Weights of a small transformer language model: normalized queries and keys, a variant of Muon for these matrices.
Each number is 50 + 10 x the weight over its row's rms, rounded and kept within 0 to 99. Layers, rows and columns count from 0. The size before them is the row's rms in percent of the matrix's.

# layer 9 attention value, 96x96, rms 0.304, rows 84-91, columns 0-95
113:64 52 47 54 49 61 52 58 50 64 81 38 66 44 49 43 63 32 45 55 32 68 49 59 58 43 59 48 38 69 50 47 42 46 49 39 55 49 56 60 47 57 33 72 60 48 41 44 49 58 37 51 60 52 46 31 31 45 61 45 59 51 54 46 51 66 53 41 53 69 47 58 40 43 45 54 37 58 54 45 55 35 29 64 43 54 55 60 47 62 55 51 63 45 60 44
113:32 58 62 61 55 29 34 40 62 46 58 48 50 46 47 55 33 58 61 65 42 43 43 50 30 40 56 49 66 53 46 43 49 54 42 52 71 69 44 65 65 41 39 38 49 40 48 42 59 52 66 70 48 55 51 35 47 56 53 60 48 43 54 58 50 48 57 42 64 50 53 45 39 44 52 55 73 48 52 68 63 40 58 29 42 38 52 56 55 57 40 51 65 53 60 54
100:55 57 57 57 40 37 40 34 34 45 75 50 34 43 51 48 35 62 63 74 44 54 30 47 41 53 53 54 47 56 61 28 68 43 56 49 54 45 51 44 60 49 45 70 46 53 47 33 53 57 43 50 60 73 56 46 47 50 63 49 55 63 64 57 49 42 60 56 52 45 42 58 47 46 54 35 54 44 50 37 39 35 46 42 40 38 42 59 58 64 36 55 40 36 40 50
105:48 53 37 50 64 54 47 60 50 47 43 40 64 37 60 46 49 33 55 55 52 55 45 50 60 48 60 37 30 45 32 53 46 52 42 40 38 39 44 63 50 45 51 57 49 62 32 38 64 53 68 40 71 41 34 38 42 48 64 56 68 65 43 40 42 51 58 61 64 52 56 42 51 43 63 51 41 47 40 57 69 55 62 68 53 49 52 38 52 48 39 29 51 52 70 43
102:48 48 56 51 54 42 57 66 39 50 52 37 53 54 52 33 54 55 65 53 54 43 52 50 50 62 63 49 53 59 54 47 31 35 42 48 54 44 40 69 40 25 36 54 39 39 65 53 52 31 44 51 65 50 64 41 52 49 56 61 56 63 50 50 44 65 37 48 70 47 61 61 33 44 65 54 74 64 52 34 44 45 52 39 65 55 61 48 44 71 51 56 56 57 40 48
135:46 43 67 47 50 58 69 48 57 31 68 45 40 45 32 54 30 45 37 51 37 59 69 63 66 58 37 45 66 42 40 52 40 58 60 65 50 44 46 52 42 50 43 49 39 58 66 42 57 43 66 58 42 64 64 46 64 69 50 48 42 45 56 43 49 42 38 50 38 54 61 52 38 63 42 50 53 55 47 56 53 36 65 56 53 46 38 69 68 51 59 54 55 56 40 56
100:49 62 58 60 50 69 56 38 61 50 60 58 52 48 53 71 43 47 70 50 48 59 52 51 37 52 38 50 54 62 51 31 53 37 44 42 37 47 61 16 48 62 55 56 51 65 38 45 49 39 58 50 41 38 48 27 57 47 48 51 48 63 58 65 54 46 43 40 38 60 49 68 66 44 41 60 41 46 61 49 36 50 54 63 61 43 56 39 57 41 58 38 59 54 35 57
105:40 48 50 63 37 47 47 54 51 49 44 52 35 48 32 45 46 57 47 55 58 43 55 52 52 50 34 44 50 59 63 35 50 44 46 51 48 69 46 55 39 57 64 41 35 46 64 40 49 55 52 64 44 67 56 64 52 67 37 49 47 72 35 47 32 60 55 43 52 40 32 54 65 62 36 49 64 39 52 21 38 64 36 47 55 47 59 37 41 56 57 46 42 62 44 62
# layer 9 attention output (transposed), 96x96, rms 0.216, rows 84-90, columns 0-95
104:50 72 30 46 58 50 43 55 48 56 55 45 47 56 42 48 63 52 35 61 49 55 52 61 44 38 58 51 30 37 47 62 47 41 28 63 71 35 36 50 39 35 40 30 54 39 41 49 55 66 50 43 45 55 50 41 41 64 52 44 41 65 43 66 59 60 49 49 32 64 55 69 42 32 59 49 58 59 55 41 44 41 41 39 54 48 57 44 42 62 53 43 57 44 62 45
110:42 34 56 58 43 35 47 47 35 43 68 51 68 53 56 50 50 66 54 60 30 61 61 57 38 13 51 43 52 55 49 56 41 58 37 57 49 55 44 35 63 65 45 61 43 54 66 40 58 48 38 52 39 54 59 52 56 68 55 57 37 40 67 51 48 45 65 44 67 59 52 45 54 45 45 58 53 70 49 54 53 57 48 63 56 56 47 66 41 41 48 54 51 65 44 54
103:55 52 64 66 49 45 61 58 58 63 57 48 60 58 58 53 54 43 73 50 40 51 34 58 68 35 52 53 42 51 49 54 50 38 40 49 29 36 56 48 46 60 56 51 40 68 54 50 61 48 42 34 35 53 53 48 49 68 38 71 41 52 63 40 46 40 35 47 36 60 60 47 55 48 52 46 60 41 48 50 47 36 38 47 62 51 36 56 49 61 39 51 77 39 39 30
101:53 54 28 44 31 50 46 40 38 62 41 32 40 44 47 44 60 65 44 49 46 53 51 51 67 34 67 40 46 50 41 51 71 54 47 48 49 56 51 60 51 49 55 36 60 44 55 48 56 56 62 54 43 34 41 54 40 69 54 45 76 63 59 49 74 52 47 57 60 48 64 48 39 61 42 33 55 69 61 47 50 64 51 59 53 50 61 43 57 37 42 44 49 65 51 63
102:57 49 41 40 75 32 54 61 37 55 58 48 68 53 41 46 51 58 65 51 53 45 63 51 48 89 52 44 55 59 46 64 45 57 46 53 50 49 69 49 58 50 51 53 49 64 69 45 41 50 35 58 29 40 44 52 60 61 52 64 37 54 60 58 46 62 59 47 37 65 56 53 57 48 46 56 51 73 52 46 48 51 53 41 44 48 45 43 41 42 49 61 61 62 59 36
127:38 42 61 46 43 58 56 52 58 57 56 58 33 60 44 46 36 59 24 40 38 40 56 43 66 60 52 30 56 38 31 55 35 57 57 61 61 49 56 58 56 44 56 62 51 65 58 41 46 48 61 70 48 56 57 44 52 63 47 48 46 35 54 51 43 42 61 42 41 55 45 42 32 53 44 61 50 54 50 32 52 32 63 46 41 28 40 61 62 56 41 39 51 33 49 44
099:45 60 46 49 52 67 63 52 49 54 66 46 49 51 60 49 43 47 60 42 68 85 55 55 34 56 42 41 44 36 49 48 62 53 44 41 42 32 37 42 41 38 54 67 37 56 38 56 36 43 47 49 45 44 50 47 48 47 44 37 54 44 37 57 58 45 53 28 50 57 58 48 42 30 55 39 36 51 60 37 44 34 52 68 51 29 51 59 57 58 40 62 51 52 36 53